Weights of a small transformer language model.
Size: 8 layers, width 256, 8 heads of 32, MLP 1024 tanh GELU.
Architecture: LayerNorm before each block, biases, attention and MLP in parallel.
Training: 167M tokens, 5085 steps.
Each number is 128 + 32 x the weight over its row's rms, rounded and kept within 0 to 255. Layers, rows and columns count from 0. Numbers have three digits each. The size before them is the row's rms in percent of the matrix's.

# layer 4 MLP down, 256x1024, rms 0.0694, rows 0-213, columns 832-895
095:145163160155127155137151151076166135152182146117156119139174134149111088138144130119098091083108158115131094156151146029166157117140119128130136091119109107053122122146098110154170078162151113
112:175114148097151107131083147141098144110214128156056129125194174091088144112072112115122094117073086117173121120131125169179133119115101139145145105152112104116110064086131141164144097109069154
099:033162218082106090106139156171156085148109094114148128093112157186170166120043127080061138133131151115136083131167139079132126119174185098157087166159130135179139124106125120157135133093185163
104:118175146093043110056152125146096120129130135140130141081157102174053133104123156085161123177179159149109084120190120112153145070108115087135118101158132188139132071076148145086081068111108125
101:086154132158162113141133147082138140108140152128143164168125203155148146107129133193086118128097123169118092118105105092160125123168120124076104119118093112123146099165070115127137148139129151
101:146138115124098111091112171148097110093174087142137124101101116167113085096078126104141160103170092119128145142130115151128113155168108111132098097106089123116176180107134150110182155137141198
104:165106100126123118141183134163132113162143109126078068118036129122138153088104118155096112107119162119091101073121172179117170114064181094150164161125147124130155175201173147133137124116135135
094:084100099176119154236109107135097092146126151129116113154172162117200063147118146140146106182095077162113080143148140096076170150101128190149074098119111162107159160121178170135137142087172153
098:063140170083149144062118073169148128136157070140115159142086130102124152170115142070162145116115101105143139168131122157177107141157090141101111156117149136142132106090093141113106155184152151
093:141111169135087093106124140110149145110105155138064233171163122111156051146168054131100150115117161113108158121117066188098077116175102074078141115157106110139075174101099139094152167123165071
098:114206125124129089066158102128118181102183156173106114172123074130143125137096098086125151128153137128100136172117110059129131123153101131129166082118100128130174140103109105151117165123157100
099:167248148161166089097104079090106143117147134089097053165102118099125125181159093115134091131108145121130135153091138111201120146148180111151131170095186179098160103077173127094084127139112134
099:108125124138135235152112160073094084055167111090102162100154203158141148121111149108124166188127136115104143126115082093130101114091152104120124098100124127151141144158095163198114115091120062
096:148139129116067129154106152092144155101145127086111099139125121090110096141144141176074129100157150094134155181075120139076165144089085062147128106071155174071147120119107114139095099149135137
097:125093154104115163130115099114149099136105172124155131151089095098145099096109107086119166155166106091107119077155112112091170096044158107138161137150130141105157161087131140181136076113152125
099:081171141125127184124136107106070091120163093150156130107132169129134084096103111158101111109147155142070111091167119103118027106155126085163110167118106159116112082079131067104107102155104174
110:180131142160168098170147159151165145123131135163101138185116109128139137113107153103083118117180137123100144101096138160163139149101139158143146103100185137140174120178189125122092146087107123
097:103149161107119104121115094139143066088129111063152126168104123135130116117144140127168133174131140124141175149054120042168150155151112117097102123126104131131081120083088159103176054120113166
098:134154131157167113024136123113145145098136088131136141174076120072102169127180089153116190119090137133189129124153132111117079101110106162099178166110188140157089155092170135073173114123129069
098:092133106112104141191148109070103074102163098133100078158176165150114184040118104128144114144137125160130113088108090103199081140115158080134119059175163132103113165142155120210127097138133146
107:149064139167133090102143132153103127165137140105085103101160146096149134094066112109105089162135100067148105162140119110147126056169112163155116158163121144121131120144190179112102114124130082
099:099146099198122076138160156092129193110084172141121138142115141121101083166117088152101171141231151141119129110145074146129108091158126176103123095128146129119143136097121133105125094063091027
106:080160115096075138128164132138150150133101155086154147148082080189071144094156134071113166183199184081137142081092105130179094116136137093090116123143135122169056083137076145092089132119160167
096:173174176162128129123164118142072140101093092183127149074107129159110092172121140146161135139072144112116142144168046171140155165137091147125111086129122111165083175138076127101157104135129107
098:168133150086121156128098141140149164153132117100102150176142154117110136104121183128101058160143095133146118137150107144141122167161088168083082070098151086207125131097149148163118110170117089
102:131161091144124083138118046147152163138111096146094159130109170144112078163097122200088148123118154136123079136143124158086090178143172147093105125116110113134172072147155140100124082131067082
100:097124064090168100108122139165147069079140152095166081095115105113130138137126058091076113121134138108139079114138083155134151201150180102166113169165109109093156157097146162206161132145105109
092:043136117103119164135115126177124193149167165082164083091141075148155108175121159131148083145116156087097081108170125097102088155153092146171160115143095145082123145146097124143123174092168139
099:165205134095099112161164112080176139166129147180171099138080197088136190180093107098159136168156138129117145123175101141144103150132147164136145094108148150115092169121121149138136121135151150
097:120127149144168159134143092087132153100102111132141121152096133110099156114122137131100103152095101104090171111133137098138077102159190101133153123107081153117137139082119116148099171157069120
093:226143164089123112097119187105121156105170116116100128146075135127168174192162122142139128130079169072108113166132136146103155121138103112171130148050178123150109105099147125161151163087092167
099:099151156189102121156149185117093058103083080104116128086090059142055150084084173174155121083134139141134127159180151093141126129063102094118134101120124151117164149166107145125116126148114119
098:140140149150166192130116112146115095137129128116152108106131124167104110166155053155133131123157156136110152173113114164105163134174112209063098084175121101145111171149122149088124095118123126
102:172122127150128065124112145100161115067143135110082114102119117133133131157105098157111141145164170090143118141168120155083122161145155109181147136143153182148071049125115083156141154098108136
094:127124096135146096163073118084109129118055107107102136099072107125113129043157112067144156123148153076081162061075124199132183085134095117087170149127147117123163135145100101141114121122178102
104:138123117099137083142177093159135120147091117121164153140077139141148154123106118131109150173168133136123136132158065113154040175102173156128104182136093114138134171138083160196126157127063139
101:115121165134121083151165112144125163081148150117153143122100109067127176113143154090111093119116133193147142125173094112143115158106176163123161128120178130149157168102007084138157121180173065
097:114103131141067084150164138169148122098140148118151107108094130106121153150109065128089226149178110163114125128097149145134115091068197045141194094093127087110088114120086149074123063101126125
096:135101137149134086167133133151117125129153151084120089194184123135124108147124067153140122131162175143163126094143131161149110152108232109119094081087120132166105190140141119136183157119101094
101:151100141160125115160127128130085125158142083111146089088126106135123154135152143102099158134049161202064179133030148099134091094119170121123115150160178148166073158120133053043170085132183110
100:131141116119116137156112139127141134134090153074133195116166200163113125116150136072091172126195120140156113123144091202117066108175181110101127136139119072155123156119074106128151037135099120
103:098126159068126118161132173165147063103107122094126112104144146125110177172137133133108139123053158141082145142157110124138115141174185141109072123160152120101098081154111164098107128099125209
096:153067115119122064116090106126109074116129167149120165109091139156083133141154132099133143119156124179159090080194111132089109114118109127170129132093088130089177098164152140158120151108130174
100:202159154058190142123149094109188115167155158067148139124150082043095096103092162103168105156147141132153170099122131138140118167133145162152092105114125137093147108087128132132146138110147182
110:168109108077124146130146135082161119129159106102112177138140125088171156183117119117110149152152118159163135144114146116192114134147161062101135119106109111117101115170096115110152107150127135
104:080172154069120165136178152076140146130123106087139106183115133151134202153088113127152152146144125131137132095179089180103081147061138147141108097089159145118177175140139057148110063162112106
102:161130121059086169103100165156163086129126168163078115168096106171089162160166161146161143081202128124146141082124147142163155140147158197164144162158078175122134132110185126135097111123096153
100:125136176124127104141126142134103064126123096126091136137147209173161104114153112136138089136102101142112101149128129107128100111153130151102104136085106139117204134150132171135140134158131127
094:109229072116121049120130195128126116103190090133061106101133106157118113082184103150133119138241127070115122153155126067160122119092143099078108184084152035164102082136076070141117165131085122
099:135103143113113149165164149108095167125116167119117141153128120084150139146149083131194138139161133130127145156099091134102110127144180131123115142109097109145152144125145175161131169118153077
101:101163125097154145119133147112149133153119206138120153116122130145120077100143139118137152197213134095077160097127148142173144092170155147140189155152103147131143084136077134155170124112091074
096:117100183089116104146116111115115121178164095162155131142167108147075150155086187185130169184152128102099157099119105102171136162158118127125112060112139138117156137146105126108111176125124164
099:164135139162131142135134101118147115195133157156133121124198077134122070134109176112105070115145080128190128110155116159151174136073147105067131085102121112153123181177170092179151110133129153
099:159142137105090090085136124147140140107129158155136122122148126140146159149088144152152113213099179146192121130146117151155095108124087139172173166164158162157150082101098124178155140172077136
106:186152078165126085062109046131093127124156096180087149179144125084092136107177105093117089101154192143158145158067128065113168115121126117167082088147144125124141143157138145240113102161123118
095:092142160138130155135107205154093117150136128099081167106110073102177101135110157123090082094146096184136122141121085114122142072156090189137091135197098122063159063230170111150153159130094120
100:149121173103066162153159115179128052110156118127114121115158110117114170135081079150139047150066084126097116129136099150142102104154155145171099158157104113099139183104085122129152157115116135
136:104139125110043145095137111136093108141144205151129166112105144124119147127135110147123110138156147142135153175195127137073076119122137124046102147138131173120086136119104149109151155160172071
096:098098101121126133159159142154139109123128178154144072134172142092144130170124129176128136071122126119097132158092145117132121100112129176148086131108136144110155124161101116146123139098177158
100:108163140126078112062121154168114130148141121134163140136117167098121056107134177094088165092126151125154128118095155117129153141084157112095114096153124121171147088220105127090154106159092152
098:130126144189147122100109141104104177181146074147177135182127156114049105162114111154061142123106109150158146139127120115091182097216165095132128204137226125180145095130115104078101163119128102
104:142061140127124126115156164126106162173151102119130079129161098148092161127130133152095192125129137103183091142133088120123088116110067200119038110148142083139064086218108143182080146113126134
101:157135112183144072130109123101114140106172146138084135066129145163125132122158110168158081137115132156093123130160139101165118198106128092139103156101097156186172150136127139112103153179089133
099:154138091103156103080037088121118091113138121084130136081106096067096143137133124087102163128109096107152127159073172167097128094132107143114125123081103103124108115147187148128123150160133146
105:114139151104147117120103074107154158102112096168133175170137172022104113165145104166157134100086122125096131131137134088072118059126135140091140110055082115147149148144187124112148138149122098
105:135164124131123039143160182153174157099111108118156139135076147121112107167180088109134117125065199140020167195145090152063166122092172159152096151087123091180068058097101133133084134118146152
097:186169125124174108133145143128098157097131145167071122152146138114106151118095147110175108118145146136154140122081169152136113114123137181108155063141133113181126123071090112144102191129137108
109:117187129154068134152135092147147149182079147115114142172133152062119134127112146116146068063115101087044083133129124111145067094160133101170099095144139101108134136147112127191138174177133122
104:150121179133135118125120096145090159082156123168160070161082127066142114152089091121170161132116145125134107113089167117097114167078087165135133130119127162084128131123142086177093155096128144
101:097061103142120132078139125086203130143118075177119193118170102112168172131164167135080104130125125133060174122166114154062130160144091130054163167089179180097157163085130150085159131166164120
097:125116100119166134097181090181173090125093092102046112107126192093125153175176076117163242076153133126148169139115114083056121098121138148168147178062149123110125114170104169123164103112142150
097:121183086206118099050136144151076183131115128133144141141132126116076157135079171149118166105161126145131117106186184149153177128065119130139046111154135154113156131117108128105090124129174115
101:129135130110120124124100113107112150146149123095148167104148109148111145126133134133152138179139187115145109099101130107112142088136124102162123127168160167122086139106130191102150144091110110
097:106102182129106133150196142178121144132096143137130089136106116139116093152108146123099083173148118109177101176110100129143152155154130089091134119118090101143177064134119091153107051132139095
102:110172076066129154150122117106150147146114175146202207108046129131127142138136165094102117159082151134135177147131189122126078117165132109159200130142142164152061131141056153137161142145122150
096:162143138135110126084185147152163162109141079134164194110155124134182179180187127078155153096106156136150113103131125158140142114214100121108190041152085109115120120112064119182109105144071127
100:108109136155093126130173133148060156120161076112096116165143118086075129167114124176057087153126171105161052090207143102095144122148090118148124137136103142096204118069149093174144078128125120
099:118083166139135147123160094126146089091075134143115154079089130139128132155132090127148136139152111097145151128129099082160155148107158116119160104141099131160218115109103098142116084116161130
100:094111106127096131141178176180142107124112108076063136126088141099105187092171143165109115046111116147153146146137132087078084106106142103160161168078097103163092141135098135158153161120132131
097:076139154103089103144147197218073091157110086097144090114143141090125145181110099134098215157103117154143097110105126152148144091102121154135128100056152147171117122058109119127117121096108107
095:134057153115141125142086124120132168134098133142108167162155198142169074194140097060118142122154146157137154126163104036119118104112125145108135121178154084109116099162058086113139168130141161
101:144124103107126170102104160121105103146075114126170128077113162133168119095152092155166139120122141071115077127079088135144196158128153168119094176138159124098161135056144126129055109133136172
101:114156116155136166064164192117131159129095134210150143097146156198137125145106128150142154134143125120109145137167125213172092130118145129122111174126120072144098184201139044129090168130160125
099:112094109094097184110139160123157158135115126136150163118155139132100087145161101114112105136117181105171140116142055087075137137107172111075147160127129150135133110060070141087121119114078178
100:146120131149131145174147101132158096100147120156135142158118093057072154133125132098131105126138097090097114131143153130165159156168129134202215066169160108084126087160110058151112138144141115
101:139067181098117126115172130121133117148144154093143142142117158080134187129106113141144183091161147111125046120162126121179171151148154152112104124156125150119172072166112149110132114104087113
101:129160143122117160127085109128124073131124142123162129166142121157153145100094143072169164112094141103187107110099134144108168142157152077144129170138146132082142121112170119199101198103123130
094:119149174124154123135110140161146143124124074147162152119103117121111141143132128082141167116131106112134099122178084121107136078106099129125096098129093143126130108132167128103139092088124126
101:142159148156081139153122179113104168145168106089137161110102128155118189159087090136120145119151150149149139148164140129209116167071184115104122163164112140174145126146122119126177128127144110
101:133142129082174102167132128161100182117171108127095123149164142156093153128185134088069151084193117083103128086084129087124144078110129186130127159106153117165104112145113109084130151130131119
100:101122124106135159124151105099129138148135161136163168112143113167093145121188114134124133134126099123104120141188121101106144115126137152129085143153167216152142127141107118148130101131139121
096:123156110175140130171138112085110094076143135108140122080106164139105108149140127132142107138120128103114110112109163148153142140182138105129137100153172088169147090181103071156170179125112141
108:078154129103125153128066161090101157143104134111112115109178153098087126102143099155081120102095161127156110089124141142148153151161152128128104115157111141093090087128141075083109127116175146
100:065126178096146135070194142193122120148103164120142056156140159159091163127138139134103094093098123138101157131078116126250156142147110085096116093141111109156056164113088117148114124146123151
100:177085142121154081111106095130128063074141120096105086110100183170142125145167164132117138136088140094171129144101088131068087056137087135136166143077193116109153169142163165121161195104083108
095:097114113158189123158079161147109125130120123106181146107142124155149114116123135205125202070081133174147148115162156125127175136130099105187109123218174089069168101121120103149090156088091153
097:194126183106147152176123151088114098062090143116113151129116141128147114148092088151125105176126169134112182116184115190179077159112118139109075090132142149121168156147159105200120143130134126
100:116124123094144128097154162098132147134097095154126101086167131169099106087092121126113089160153153182153132099211127191142115104155107154088099181144075168124088118161143187200139203087074149
108:113032129098137130112129122091119157082099062161092108168148125145129172122100103151160161155123138119129130152180157095112115098152157136133199167101139140139142125158150109179177086105076083
100:066104108166102131074125124103062138151131120113142184154117110166100126144059099135189124170163163167139152151186148107119198143170120103107096086165160156100115105143149116154147139170144122
102:107163115130155162104126108129184140128125173139173082155103126135069174142142119127113170109142124140154122162198099158149113118123165159107101124063137145183120127075062136149126063188126119
102:208127168072120095084083130093183108078134108169097123150115139122126147114131119140120120116123112126128094085111183135142145109096117145094164126117169108174105162100131115136100070155103112
105:085112150105144068150118192112104158171117176090177099124095182145118110152090167100222178131145138140081154150083097161132097149075151149099149124136135103143183092121073128060122104105062185
100:131122149161071136153118157146152110132114094129111111143174160123136126112120158122172105137157115129124139140131136089127134099109134177143140087113149137067187103146165099131178103145152063
094:087155170155164130159113082107174089112104126142172142090140094168137195144103105152135190088165152190184149123149117204103101108122120085125124110135104119084063099115136151141138093140147104
100:145117126116121146139145129094170134138111198172099152082100156105100080151125124123129102111143156115074144130118107152147100125169179144081154204116074134092142133090095128140080113150100144
100:167149144155092132136152141110114127125106145126089093156130110155139163158188105149156131150157150048086150091117105067156157132130124148121107151123070183151101135118100103107098120158176150
093:105108125108110152155114110061122112078117082114160145074090095192140114126127114161177071145125103154179099099138134143077154089120092108081108120141119107127093135107067145145140184111155108
097:170106130210086159121123176155146127193099083131143092095082085109176122083141132068106099080121156132092139140146140129139144119090116171173126135137177094130094125123110126118111143111126113
096:131132142206129063138151153109104154146104105158116121108153134068104104070184143053113095238095156133155083136132162159069153126151238100119167117131137100108120141174140186172159171106187137
100:078164160118126067170110071113110165158097105138085130074117124149151117117117104126113121151105072153182163131110174129087087090114107142121097147138201127186155164119106157131087130124100109
094:132153127175113145116175159129106106154147155145137169091166099150158130113164157132150117120131107117088146109138151098157143104099145137109174151087175209128150123087077129099096094139093121
101:144123176106137120150112121179112177142138111182141152123127084137092162149129121155093080100107134128145117102124130138140142107092071079102126093099169118113084056110073137156111151146138102
098:123077120086151133169121139125157130128128121128134114075113118053156144150168153156135126155094118082107085119113119114135078139136173128133095181136125144119130174105179131171161054124130103
105:115148136095079104089183139140096110150088112126170112118120182152113126127172106119146083151121110179135111143072111111120153132151151109080106170135162108108115090106118108159155123106132077
100:100073126125157115134066126140147074148121094151094160131107136097110130086141162114078112147157160126080101174097122167119110093146117145142162146131150116109179145073141119124119053119114116
104:130141166103085107095152063120141185104151110126157080178160089108085106137117155156177189160089109141141162114083111137095095150108055174117168095147170128072128089108080112116123106131093134
104:165129171104108132140117134209144105102112120106128127187096144122113101086106089115142142103198101160127101135108094139090118138122107165100157181121168142107053117119045104116099106154111136
104:142106145086111122095156125126160129126150152083113101107164140113074125112151154126150128074134122127151130100099115165134112115113170113144116116082126158108153102159144168181108129119124118
098:124107144072117133121164168129160133114095129150102134150161126189154075170118119159082031103086190091087130118201130158095110112124163138143045170107117154110135179167172085081133145111192118
099:135114191135097101136151104183120125109106132109183107133128121156098153125111095161119171138138108129110166132136107103172156160152180113107130120086098088161205145152126152162126160119138163
098:139188163090106096123156065174084131116136106165119158118117082124158110198133118176085147129160083119196143134151118139071148145136099143150132119102140145130110144107131105138074158129071197
103:140146087157142139153125143105117169118173132129155126103139107100099148124140114138128126094100120204103148201108100110106095115131074160142145136101184080145094135081140127117158132106117136
102:120154122095154130150107111187124098165100119123181138104152174174110106108113097067165134143099141150139156113098100111144122130165139079076143125168162166146131198114144142078130110088142116
103:172081130111151087143092208159154129130159131119113143112147160089090125151179102090104128107192132130146122116145178160129097132100106126105151111057184096171122140144039153140115126124128113
106:083142195094104159143085160189143091132127124176130129136131130155142094176103181103148113078126120097155143118204141085082128135086140155128079051126174107129114105128178117118195140126115162
096:143176100129151141103132198179093146131139028116073120086081149157118125088107113051125168072092131142170103104082189128100196159119136201115165094095126155136079160118141088092155093128119160
104:098105108082127169181168143152124106128122131173123137096132179177159094127143121185207144105095081118149125075176120148074160092114098072143119174184118192167155135105114120114131108097140136
094:078117157093194174161110131121127153099111076132151134144093130126126154159132102138190102140167114105136107105137115170129128114108110117079169090106171071139133109162118095166097172153111129
106:176122102088097122092122193135142078091119098168103136146180164098122082136106126129143182130167184139158122147126148150116134111110120085109116173136117085108180160142200149084110132129100074
099:142150066172185140140102140120140120109137161111137089168126165067167147177099140187156167058172116101173135157135138174186170100083122155104161078161151184124117136087142117138163094132179122
101:102161149162124112111174149109141159120159132111120156152126188125141129159162169096177111118082134143162143137167123147194165194121118114156139098149152158140086160140096114088179162156080194
100:100106113141096136169147127146132072168154139148129078127179148191143087146100102098196126124159101098150100140128109102111127072082090107114169119131103168121086130147156122138101180127149126
103:179094140157133139166156182103176149150139101135164113121065102105111152131132113145133124134135155188147118155116171130099130137122143108143101177090133132117156108094109108154138123187133108
100:155114131100124179115123105096150113161124112129164131143118093126168128158121120125185173134105132132194146129092100141155161132207104143174126122113061118134117086139189134157160169152116159
097:173128149106151111131110154099163062138112169137094176089093124140119079154168055205095123181143085144078155129157113171101198126139082093138123151119085104093118159080170157072163104138177136
099:122154134109118137150092156097070108120161142163126121130187175121062122136092111105081149108143135091121093108151107117175122116074132143139154156113132148087103143118101112077094123108192129
096:164101075049100123112081164131173117165160073145140168155106119116136102186107154144096105091064178131195136152181144087183116136139119121142104138124087119188118104092168150166159153145105126
099:130105173147184161130116152101170117159130092145110158127127137124150163144132104144115164131154141147125181164126130126163141172198115156180219172104143124120077071131179143125139152202163121
100:123149086137137127205085123106075166121152129141112153141122137114061062134090133115113100086003150140052078065112083123099092148066129091112112098141167072077063117105198102096118075144132141
093:125160178101211164097126125069160082104110034120123141126062201161129080172145108152098112157179134149125146112070103143122154177157073137142145133167119151151134084152111125165154099182143164
096:117097093137109120141099104130134084131120117132166099115080164177118117099117173122132073099119110144113112091129110142102113122143143110131123113104129156151123187087112143132110161126149127
104:122119098113119103109151094132148109134158139128070107114104150164201095106078145124108123137173126143135163156099090115122096098135128126156128100140168131188069036126099128119144118116055109
098:151143128071142124094186092116161150130119145119131126140131143069148129138108161078080180123159125101158122123087099135148191119055149133148161091091067126104108110116123085172093143150166157
100:076181095155118143161154117105111174144143200117116125074131078117174150105116121084182102108123109198187126172165163114085151146156065189143113145122118112099107120144078115161184092178128181
099:096145123169118118105057158140139174099162108130125163127121135085136125157098078170168101176162150124133145132128129161159087090079121108129077125127180086161176111162127126094172094040104113
098:161189101077146171125070102155112095099111136112111126072171138163118137149105161154165117111167159134124129140157135135153098126136167048111176130140144101126102100162105128179112115140140157
103:103099146169130136047130140108136124098118119139183147123105144141090171190079192073186103083121130170105148096107141121087162164086143082103154144106171144129156109131149166137099140162135184
097:143150106113171087132157136119175132036069074151117129198127079086113101153113080090145181146131117148117116149143101104054144146174143138163169096147137108097116113119117150139178089112157132
099:167119176144130144112181096162104150161145096145095121166095170204122119120121158165183115135121160125078151129163174118151134152130151125106100155117119144145127102116146107123086114172182111
104:098090081137142147065093114101140158059117112122104129052137155177108164105119120108156113138139152176114093146135109142151077126081096094105093219114125155156134122177083130078150167072187087
103:178169098131130143117121168153125124162111151097121139116109118106129160107161122086128147200174145129150122173070155118064169070168149130123119121135152136175095140176098189109149081122120104
097:125143164105171151119163091093152106136095178142081162128135092035148076126153112115207138150144148127109104163178133090088057124103073150139129136175088141123080134148192112149129124154154150
097:158115164070195115111080175155174071110158157109088132099160195167100117175171158095088164073161073099140125132106102082122202116111066163140083095147114130108150101167117122217077115093110133
098:083109142144121100123121139152091154129115089116113105102132160075111166163173102151123162098077117113118089204133096108088111143130061145069161102129202148138031079168139103099049072138130109
103:195127149136098174158132138105114129097161141115069160134126070134141112182139137147121150125164090137119100128199092117162126156146098107143166115050108143107085077124149076182144137093140159
099:089099160103125134200174130127137077156085147159111199184117135115131108078143147117128158045124141124144112129126138079210193147121113132131153131111142154172147111038124172161130091167151175
104:185099155098128090219090142135096123120172115149109128157199074144153101101134137156154144124108092128130091131133188131088106108136122077126132107114082131106117142124145097122088178091158119
099:148153105165146066111125104128121211088161150101099118115116115079080134129116086125139135103142084149149151126061176138132087152115142099129152133142120099100095093131105168152102120158091092
102:088132110154117152171098108122125120139153183139165082072140168108119130065136089132138098157123130150169112153154096089068117080157100119144078201094156188125147104171116079135214139175101126
099:158116159100143125093131141110147123098127212192142068097111154150132154059140092112110127086170138116125126123146121125041085117114169127128118170118101148148141098072084188118149150115099103
099:102110144119102168142143103140146158087132169132125138158022140105149120152129156147102105141082099108096102106168138110143099139170130167169134151098187162106126119158120140148141141122115116
098:141161147145123103092149199163136137132134187099203134111172159133112129137191126148116090143144146126170123148116124104093161113147124148127049135137113166105098164147140132111091099151104162
099:126071159126098155095111119149160161179104121130101142134094110119134120133134088130105160115074146166149169143144156178075132156133138118118132117115128081172140121183151104155123101110084136
096:121128165161193156134170076127111135103159180121146083094179061126091152141092121115113130114151126136093154108074110161063182109122125117128116085176111086138116125126166090108073156148154162
103:219141149154199141148051170152082112158138086115119119156113113119123092129103124118116173140161115104179120147132206104089090091098087174157138097094120125185145118073151169102096110133091181
095:141142139114135191176141083151102098171131151077135179115121115096190072112074104180132129178149132094089155134135093096135112127073132136115115163118056073124098170169152149090112096139111157
102:096186120080150093153163142067127130127147188118092129138080160099115133132133140138107135145201154077120079108182094134122201114130117141149067136150120124162137069098105131101129091123078116
100:098052134098138139086083103122134099147161135181150189100124110133136146153111090134051148136156107090116097164092132088123124184102140144097222101121116092126158111189129113098153159127068144
106:141083133151128184198078181102165157098197132141122119117100150111100152145128083081163060115077160153186172167116118102093061106127187134149108123126149125158127152114089148162120124166034165
093:156120121070110136090079128127097126133057138120112126169157154140177150105133162173165191141173136143177114122084078142121144114144119155105168120124100111170198118127156152063150141146150079
101:136169182173151078113091084093113083097108080145093098120108060122129082159135148117104144114176105115104125138181106183188163087118147151136123159098208137171155089083081123133165082095134146
106:121056113147147092100133156144117164129174141099141132188112136107082152122057133092176114127066123117032089075164132101136128193132019061159147138094108158102125085105117169077184115135166122
097:175218144142155125154106148125077162104088122132109052126171163094055106127128093141148142140189145110077165098128102125109097130149140094102109102094122094142145105139121105153129180130162102
100:117125139112104065155132116135151107112119113088118115147178127112155115145151110141095220122050115151123141098083134135091152097127103165109119078099137150175152089045131170102123139121120077
101:163115147122083148155114149126115136158102162125129175125142123135143093171147141147142138094202101109090171119138098151106134094153143171159172134129079150106201143057121166128193203163137087
096:170174072146128155102080132132150109171155142092115120126202168177105096129135105139136139146146130102119106098160163070141085152159122187120179161134058138113148156136158132105099113088112140
104:185112178132153102116114118095152157129166123165096075145081111118140101164131102065098127199103157147164153084126087149145193175174089169152157103132090077127160156121140136124168121116181206
102:109068171072135134111161162095106051142124135185073181140080190182126156187132114191132133122092134107142096135144160109149145098099079105104095119140080066126117140124111137129110105141134147
102:170111106152111115105133106197173102150134135165131146125189110095145109116137119095125129123184126112165143127188100118134184124118133104110063084122069101136169178107078104087102159131094142
099:095138156132119111128143047118161094097144110185142152157150090056139066094126096118101093118093146176079165155116173137158161151118074155148151081065160137100157093118127093203166128160132062
100:071094128169104114152132076128116172100074155157156083139090184106087123185128106146142151167069136163188101059159133090164176101179106086130156142179126151114122123118140134186160120129085093
102:080089108159105121093111136065128159189106151146119105108143148151142150207020082153177126109171139169203136129204115113111125166131142197088116123169105145142061070125154097137090104116122139
098:137101140134182119106119095179104150065154105130163113121138101148140140110147085103137081148076118133115094132112119059116127136105124133167087148150055136119048179148099177113134164156124164
101:138168126150116141116056084140136144121131105146176160155132107106055086084128149011103078168142146104169086121076101069102152092112105122123146118123144069194157104128137176161182087085151106
102:179116128175170150129175151119199128114129094170147132117186148126086071145103092156114125127126121098087182102092133144081124137099124080169138098142081116089098139118129145091125172085086111
099:148144103093099120122106089169139197111134104113144159151090105160094121123089110105099128122147125096163116106144094147168215055111163125062165111144103156127104109156131167116122114117107098
093:116129138114120159129111167071127173142112109095203119126142102094142187214170161090156114167075089150149142145105114128147196180147107127166101129138113096101126137189143124168120073095108176
096:147159160160160122153114115140131160132144183105139140126125108108109092104186126168134129174156119177101146155133161100161136166119109196131145091139075111110119098123049163076210100109109121
096:127098130165115111106135061135095115086140198127106154142059121092061135128077159075082168165122134138179069130150123161155153177112132076094087194089104097229137176114117080092125174099191157
103:179064088165131154133183057133152120116107151130092131143122120135144137084171147090113152148096171110089157132110124153073151159150120171186163146152113122096151045117150119176151130145179115
098:115117145150115144043168087181122143086143105125162193127068133119061155105105078131170146130107134093094101078168093141104070120090063118128171114125106110093094173125076129137123147080093138
100:120093097119156093128105155122114164141146136142107093153016138128129141086116141185091136159074196146091151159121111149172083163117099166121122103154067142143186122175127129112153137164110138
099:142113134114160183130148071126124088173090180154144164125084187121079101167142091141096128100167088105114147125140142181111179112087117132107122136093127164095118111144105138153090078120094169
096:112153071103130116178111111138107171125181100167115099128180089131118100104149160115140071170122159120106108140139124103145087150105075153118136120109090153117158112138118137181147052149123138
103:135133125124138099152074177165114082084086189178096159130147138117140072160118158116098133097166168105181093100096114121076145079193127079146112125134102112135146116146138164152085177115120112
098:129166125144173140139110187111106145163152153126170070076134146100147144197087073113150113126138178075133078105185148090144153121143104204132102161194102185077120126053130130141175175144162102
096:146125141126084104120150114122101139125105169174150093104189130095122117161150119124130034171094100177141130166156131124170156110127114126116125107138115126076166085093173060160166023140153121
102:181154121142099143155106128080103100170158133082094120127155181071095156112144122182130077102125103111097148125129113180158150161092119096106221136111069202028162133127068207186090048116097170
102:157119138124126155116153113166086145171110169118114132168150176120196132144126132125180122127075117170175137127079093153155196137094148155115085134134150152103099102126086119164120099114057158
095:144104131128192166130157160153130127174148065131124137113160183156120155147103086123128088130166117106124136125143102112168109103127094123101117149157121131152161139053074118148151156145134176
103:155136132093103110126106136103167123182103166088140133117086151141137136122200117112119152118101107080118105117084126132133154171120150080114161109101131097119059103081157138131072164111123177
104:155110129112126128046104140134148147149096112109127174121108148174164112128157152132067104135076133100096110120156128122136115137198159136145070166141137135136093124136064086171085162132179167
102:147114149108055129106176146125190123171161105097172044099094098091104153142150127171056173120123141120130147110096115126101117175115157095140114192095116215143126112167117113144108154105134132
098:147112168193151111107143138133143130132101112131090084140109071143080089092114132091191110143162148122109137158215131134120142161143093114203133189113157119147154132113115132161109157131172122
094:194122172106155111113150071137166134157136139121099088148128114132118142112090129099112166181120153122090129140040156171141112104064170101156123165147102125124090124158112164105093145111137168
100:076135170198176121118151103114109169069129092130153064142095105139108143145102179144129115105117128155105110127112136082145081125083075147121079111105110106114147112097141133099159133196153158
102:030082091096128128210147109117136128103143162120149150064178127105150123177118142079128082140069179138155142130119118118141158141102124149177127113181182104132116117140156090130143086135163143
102:127105143147122193192119169091090113119107133113057037150152159145135147137081109128118146152065139187108107077122096174158186172042133093083176143180173134073094171091129115107103152152107129
098:144114105133128156162159097196099054109131136120173074139101161105117146077087149119155126132095154097127077107133150084114191132142215100120143150170190142116117167152150097151117092118087079
097:131053090146105145108146103091103083186166149181141144071142083109108079116193159200125070198138148111113182125148165107153141074162130126091151154157126158131113129091139146109139135147129109
099:146146143136058126086109117106128111128129122057136124142102085124080130151061119183164100079123128121174118103128164092108083096135108147099154145138087143133110117071032093094127180115114100
092:170108191168213102165100125149082149124085172081092066138190141154181191097098098159147139146120143134134123119115166121126138100108067155114133186116140141145103089092148126151138094090130145
099:166054068171100112093103117119152146185117139105092147135137154121098115162145098126109097138134129131093145158123126141154127163093125070179092145141110185076134106209080156109119171166104103